{
  "num_hidden_layers": 9,
  "hidden_size": 192,
  "num_attention_heads": 3,
  "num_key_value_heads": 3,
  "head_dim": 64,
  "intermediate_size": 768,
  "vocab_size": 5436,
  "hidden_act": "tanh_gelu",
  "norm": "layernorm",
  "norm_place": "pre",
  "norm_eps": 1e-06,
  "positions": "learned",
  "qk_norm": false,
  "attn_scale": 0.125,
  "bias": "all",
  "tie_word_embeddings": true,
  "parallel_block": false,
  "init": "trunc",
  "init_std_qkv": 0.0324,
  "init_std_o": 0.0,
  "init_std_up": 0.0324,
  "init_std_down": 0.0,
  "optimizer": "muon_variant",
  "learning_rate": 0.00363,
  "lr_mult_o": 4.0,
  "beta1": 0.95,
  "lr_head": 0.00639,
  "max_grad_norm": 0.5,
  "warmup_steps": 200,
  "schedule": "wsd",
  "decay_fraction": 0.665,
  "decay_shape": "linear",
  "final_lr_fraction": 0.02,
  "batch_tokens": 32768,
  "max_seq_len": 512,
  "doc_mask": false,
  "train_tokens": 188900000,
  "max_steps": 5765,
  "dataset": "wikipedia_en"
}
Each number is 128 + 24 x the weight over its row's rms, rounded and kept within 0 to 255. Layers, rows and columns count from 0. Numbers have three digits each. The size before them is the row's rms in percent of the matrix's.

# layer 4 attention output (transposed), 192x192, rms 0.522, rows 22-38, columns 0-191
096:096081165131103174090174111112140135130132153127134163153112130164104107135134164158132132098100128089176115106166138108106113113171140120151098152166147131122146115100142099121088086111162149128125100113159128157138162158106160118191124113163114125128112110116089107110157124119076139138155133115105115135136132127151111150151192116125114102114157118127126122127098147160113139118153128088088113113157127106094149116123099131142118149157097101162158094097136115154096130125110146149118126132101119128098105174120130143116111118122124120155175160172116128143105170069100147131
095:093116132123159143098090150112170148138117124127123144128165129107150104138133122107155149124101122112126152128119092166134146148113072124147080117131162156168129128186134137148116069122128127160091138126163116091155121142100156133165145157146068131142122105136117178098147122118138145107104140147103148132135149130138116170131135158114140129129129125103105129157155156158157171104131138092139105159183142108124116186105118106119159099166136110165118091150127134108156079126105087114131117076138129130107132135095120089140110085085112131110112154114123157104138108084118149100
097:082129154056123107116103096148139114119144116176135115126170142103119112103119111130146128180130127117133134101151098148126123144114122114107117080136132128148111119118153113131153146105098103163095167149116116139111159161117116144126143079131181092132135108075127135128174133107063129130134160141127135110109107114134112138141155142113169123094149121143107111145145086128181137148101135152157170138145136055141116144099159167066121121144097116142139124146153135108129125158150132157142162141134116115157092105097133129111132138081159151176143131153114113157080125143139118139
098:136140119118114107146186164072167132070137103100152111111141113145146124140148111155092047143126138128140141134145129124138111120147105089090131129143151139134099128091121129087115095114118052139156144133099116137099091128128124148128122086145121088153141145124097133162113090123107158188135162113155116108107153160166100133114099129115156136110118104111143139124161139135156139125132111133128136163136134161111116135111148142134144126136143093163153110178111128190098121155138107131155197141144144089141104119088130131147128148158129107150128125111153099142146118089101116135
093:175122134137144124147110150074123151158108106143133155137145094101156100084142127116123128149134178152141132137157181123138124149151155165114164102142125118106125116124122091096092072098092133107143102133124177138098141135127137158141115100127109138175130138103181109110123152104088112126173113142157123130096128146105123117112165156109142116177091166126148114122159164124158120138114127161106109148145170136110133154120112127142159110122128081133132129090122125132095120150116134101131168113107096153137044098115128123146147115135159105161149100080120117088128087133124138139
099:169135122121116159148137155118149134141152135120143108131157093129067153107089119109117095138122107101126103137107157124114073115132136161084073132137157136109127099127111155128142099163107165143186167122081136071122075099143115117157139131122160108119131160122103130157134146117141150148120149118170137133169160114114101132153117101138119156154139143135110179158147123139166149131128141112135088139113128128109101176147114130095157128106162111148146103168087138138131123115105154125127113163155103141138141084101149150123137083096098104116127113110109057115141153126149163115
095:154101124165108112125129138091135123163129160154129160128082096131139125100148153127135154104130153129147160169116075129132126157131146110119148128132115176135129170103135156090112144169079153096145145110091128107121167140114140062147143110125128167123140159125155131137107133175156091102150105137153119123097097160092126120123120120125084150142092111096145126107138095140151132147140124132104086092096169135106162122096110126095097137118139136123123103138130160142164112143120129173107171111160065098111129131130145123117134175130080114101119117111106138131134141175181124104
103:124075129106140131149112161143143118134112159124145161109124127102139154109109110150085163131116143079157125148137132105153128170105123107087117135121143119117131115079155164166071110028120121095146188117122124141127123113124124153137140101138141095168147104168134124129127128138132120141120145078107139120119100117162120093179166161160116126125170135156132124126191092109140112112111084116096150129133122143133144154119128136107138161121089101103135142168146126120136116128123133128161112135140101158166073110129136103116121127140124143110149175114127102088129125178127106144
091:110117113171137119152162119065126101149129125104136098167079131103118162139060138111143155081125112089158102174105144127141152146126152123152106134132113156105151149134145148128138156138119134121109148102111114127156123124139104119133106144145148130136092159138138128122151160129098090122124121138146099117122119101190173118071132079083150112146109168117153112087120119162132127161139147123141143127057123107176134149131109102135151088163156123126146126131155157088116101114166100130176168127143160154108101114104068123136122135133149106153144138116148119126101117124121121129
086:145148144114143106107144135145137137139108122073102110105146133144092182095108120136148091087171136145105119145101088126153115140104133154136139115127086142127148102119138109131176141093154174134084164124136121085134131103148147126165147138136148100135117167166141121133125108079118147113110155113107140084158119149155124163069135115094154074139158158119135143136134118149174071135102111116127134146126127159119165125087076138121162126112141138117161113112123098159116147130124112159156132118124132095156136151112172113146066119144083137138109129131146121182135131089123101131
085:098112113103141118084107105172133155139118130107077165122101128144130121082128073117086107155170181087155147129147099099119146090142139141147171100124115141130122133139102147145109115138120145129099133103127131116117105180129128104136123100147100146112106141103153109123110127144122144120095109145150102118149165116158173147157153187130137142104070153103086135149112113148139144189129129117106148184092143121127155150149157160124128184095162115113157088136113110120109126111124143155155114117108092165118126143092117142113157085135140113143168135125106159146123103136130137109
089:144138117108124133142116136129111090136133117121134127140153110084100073162149141108158177147116171134162102106149126131142175127110120124147126101113105137157154091128092109089162104165115143156147199174132108073135148158105126133115131126132111118110167143140133119153147140158122144082131114142092145128066088105106088163123107144143137115150118139101141124134106094097126137138124153154153088103091174157125128129138094143122136149160139181136112113090102141142150130126131099098177110174092114116143117118147094149151112118142132167122103135101105112093144104104143163129
088:136109135192126126120123093092137133158107103118135103089155153112133115092116157140137117057126089066141107133118130148144158173135149158103147118088141112133130130145123119158105143114119137111141138148116153133117135121138138152108079143100130121133092111133151155138131191110181120096153129143122167135179137114158166127086175138125149098154053100157139102139135126105096126147078131078147127136142134172133120135115120091183136101150131124137146148133109112124120156101150131136094134107120129131078169159109104092117149140121122119113124118123106115133141129171135151137
099:115122119123162156093097122124103140116105157154055116130183126136107110122107153151133085108130112121151143082152146128090108151112146138117163135078137116113103108178118112198150099194136128132152133113140087146106164091126157122140171110144137112160112128165139102149114144131104139148131163145116159115105132132137092134113109118133148158167149120127159123083115126111134136128086136153122126071126130136094100076093125131158118132111123123154129119123132147095163131143169121111143116128150143104119106145161133150108144180149151085161153127129120116110120090139136109082
097:159093145138140096060141096142110128114152158126129111107092123149114120158145122097144178106138181128155110126110093110097122113142114107163133093129098133084120147128141120156145097111147066125141120129150123087133134112109130129121113091130098173127148097158106158159151122130140158155166160128144162157117093152085085136093128175102078170134144102141129133124166157118116160121098120128133152180146117112120094147131157146127150134114126155121113108094118122088141143180123118139106098120151067155156149145125092133128114104131142149126114110114114157135162137161117148153
084:118115126148116140125151104125112132168119102160095132128110151134144126134135125148094119123100107122098136118154116142160140129115116139182109104129111140161085152135085167129113109067163104139164121142169113099135151156106128150102112111112123124133125136150101107161070145154184072114119135134116148137147136159110180118134167095109142079131104110147136149127130156123137100141124161101122137132112127186150082153105111104143178108133126155120160138167108105088117158107128138148078143151143138157120095132130177124098101102149132114160112135112076157154135102136123076119
091:146081125100094172112110166142121117144091186206100152100141108134140121091131154093098127106147163145168119088112144165093158151090107121128146138121109165113099126161134124129129123114119142088127154128111141116118163144156136142112101124136149148116144137131162156081113148143125125121159083113134142112076141106110141155140147171119101144141184081169103117126140102125104101083128130124076127103154134158105125092096118117135132149115150109131136120104103149152131145136117128120138135117090123141147131187140124080140145099090093148143120118138109145161153156126134162119
# layer 4 attention value, 192x192, rms 0.156, rows 23-39, columns 0-191
099:117139116110140092111119128137109120124121101114125129134141139140091169141120124118097168127122109171142124142137121071143111163109149102122149108119101126139139110125110112109091138104133161120124134157125143111104148118109111172128122093136157153117150136139122179107162130120140158148098139107163146119095156113162127111128139128121112117121136175138126123099128094147111076154136112101124131097098092127167136074133064127130139121142150123081124156109147106170125147128167187112132123125132113128140050096163120157114148183157182077107181122123116115152179133161134140160
092:145113086149101107165119139106112096149116133139121141089177088085080152131144144109094128089091095109128135124111128108149096136150143120127175095118129125109134109168121139128086122125142131148147110101120097093143124111120151128145208114142109157121088129104129131103075151147169151155108121132155136151148122161185152147153105163113098129144091143165150171118117118130149122111139114127135138111148166223114148125134093114153127103108154130116110139130089135129136095124110142144109120128093097156132147142167115149144138103142137154123172143130132128152122127135078139149
102:170125124139133171103097121143142145145121123150138146145141123067139133131116145127107169066134152117111139143105158114137105165121161188125116144129106121124131083144125125198127110135115163133139135106131142141128142114150059139121152148091146107154103099166126140121132134158149082079141107118095110159109110077116174131110148112131139126150119111158155126126120103114086109143160113119117100121174153161097091091124170139128097107100120095129116179072100111116136134068126141130117104118134114107121149179153143140105143140110140135123122131108146138135098096110155134152
094:104127122160117096098129120139127114151142158105120106097150170144098124185113159123104136134123113090105108134135106123118144133105134171154144101123073161144099147125115125143148141153120155097136136135112111103129140109160112129139160160109139061111131127125114124137119137131159159140106113137089103139134131119122090181109136094128093087118127147106096155157162139094151126143205154125126159118127128150130124148112141146180112151108097111168167102133160159164145112076115080121177126145115131074130150154128126090110124150120118115099126128144089156134114164177095145142
090:081136205083151128145146072142153105107141123126106136120125106137147123178127110099130113090159122119116136110130140080175157150085098135111153132150041090159145147116128132127116125093120171132156096092132117122109168167134119144085093102130122144155111152139155155105097127062121125118152160128110110140134116114143141133124133146179141102127152128119125117113158125129085124116137115151117135098140102139151130094084139121135102142149115143142103153118141111130116142104118168129128151143141135118109160149165180142150134161106136190138121113114155104112106101122134143113
097:103175113126147088146136111120126137113123133114170095153135111123146102114099130155142080109162132131101080097136165112104138094106120149138113169110141098096137109143136113126121143125123077133094174137183103162139130124102110113106116130115129091100070111117058119144144110116157149139155150124154132108163126099120137136130128139115130158142145118126125135099130151101139126158126100138109164145123098097181096142157124060151165176139130139156169125115136133152133147102120103133148156103120143190128144093143149114115106100170135127153100148095135128080168111132099143133
094:119164129143101123106176099093116130140141078135108116178124108100107098142139181086126084144144135097121126112135122118121140156118123102164154095117117137135143151115134128088154118133137141139193136134169129097130139146084117121129093176115063143081098105124085131120099127083126133152114095146166093136144133113120127156132136177093148166140110120148086151152134174175159154159134151128188102161146134123157130141114110129129118109109122148117120101102113107125152112111168160122095146139141132148118163154132144118148129155100164128126114113125149179130109104109113140123
093:124114106132170147105142102131117172128134130075131133126158099121193083141116107119126128164095168124126145138145104104097153124086121159146127149154174108099089132129125098122132135136125094143127105113119149131166126109100149140136148160161081112124139134128148159136113143099164149158157150127072126131127142106105116126144170142140111161164116141125095134149147150159138118112093122099136114155167162138106157130159137116114127128158148068126136115117104106186182125179121126121120059122118120125118134097121132145129055138144123061117098117131131156134118141131120119111
091:109107113172153139134100137122107135137115186101134153125120089149107114142135152097122138103104133123138134149122144100168141086123110087083086119112128123114102106164138132109108114121107095124122107140122148098148112164126107169130121152172106154126144078126122116127142119117122107141137116168127106160115126103121174107136142088108126166131118078135085118113168129122126138089181161127119115114162133109102153160144141128172106074136163109082152167138134124161167175109142147111110117153124132140092110152138103156122133128142204140157089154158117076102126128129157143137
085:113164125162150126148129133113116140128070135128143122148142108123113113137136108113126129113113094152143116146120128121122143154117118105113091140122127100097160155088125115147124123120142145110121128165158106143097122098070124175114141122168155151155100122120148174115151157145135127123124091162123148114091143157098102098114157109129112098169117122126094143113140160123178107099153161098156101077135143139120121109129111088127122133134123156118137153146093178157126128124124105154163167147076162108138102127103149108062115141139150204110107109138175120109170129122108081081
096:089128129133129103156157121076119148126196126119094144124156160159126128092139110121103111108155118133099130184121170127140095121131141086123133119105115107096124139136114070130100151118114097132091107123121101119113118128160137116112155116115130120136099132142106150102116143169148118152119154192117137104124167146150106138105139103139097132087179149108122120117160165166133123116126149146090156132148164152097130116155102158161077127147153079122107120134136115107108056136141124191149125099156147143149094106122124108129136110122140096142143148145143101130157174149088111107
085:135141193101093139162123137172127124111153163102105140156119127141118156127107112111119156143103145134069106123146073122121119108126097114154131129169131123109164128076098147132154108153114136091160118126104104136155160127102166143125107127197094116121110149146133120080189089104116165128075133106120134153114110101126151170132121151114143139119170106087142093148122115110124116144171132123120143114158136084121203153103119133121140122118114160143116104168158130123138157098131115130102131107107132137147083094153147137118131124129119092095114147127125136116112137144175145106
099:196117145144112118191146127140125133140140103148155136121098075140126120124168083108115127129103129188144123123105169134117087093147085110173128138122150124125104140139114124127085123145097160101115089140112138100143157146139112122113132159169111115084155109133128131092130109131157085113123113089136146091161134136138156138117135121102190129083158107073119130107144146144139158129139112130107077115124119144121118153126145099162122133143138120132170123161148117140107132097136145106113121124097134101081137132149127109163105095092121146082159150132137136169146165137152110185
095:067142107103111108118147131114136138157119153141130155180139140144118106126130131143125123116158143151087130120146123155149144147184164147138124135101160138132143124127123152129111177088094110103097157148131145119089099102109166158169130114118084137096072138116113107093140111112111103131162089107123125111120148116113126119109126047128163083140127200193120130131090135145113106146160125107147103096138117118157154140118108117127142131106137106105154159162136144109145099098101176142119168087152157105130128132123123133170112129131085139103126150105115130129170155111122132127
090:125154185123152124144161149154151106157129153107158126173114128161116113070139111105176150159137146154105142122114136145106154153130130118128136100132170074140153095117133100119138116129093148161130139095111108136138143112116104126166142119147106119124158123127137128114162145108105166117106090094090097150096083122100148133145156116100107148131126111118151161110142118162120155135156117111104092130158148102129163115147089150125093121071113122128128080130135139113149136104145153078136126057110128131129143110119081151129150169170156147152142153130130155135128145070091157156
092:110125111138118115092138166064118145153148170106141120113130105112113139137150128146114097119144103161109108116119130163132143155130128149143126165117128092154166136147117116132122131120130074125123105114129128107094109160119173169128120151120112154148130089123108150186128117126147149139099137129193102141142153120116107135114133140113172130153139176113077109085165165148142122132140165167155132124104122057173171116139134154138124121142141097151113093167126119121117089101097115149142124114094090152122122106111165157098166130141162090114110120161125112103086122130079095142
094:098109165109117168118128158113152107126100103136157104105114155176115112129155099149110129101114102155153119149131104122140163125119121159106120148127114114137117129144135108099133147079113120149110121156122139062133111084126164137179106127144074070136163090143132082140169114131121108118064122153124148123151161119154121161183150135113141170128114125115141077152119104127111099178130134118142140120146111115149136094106105117125170120145130108145129135163097128116153112161154209147135127125127090149122144151105133138113112173124109126078166153132125114152128130117152135099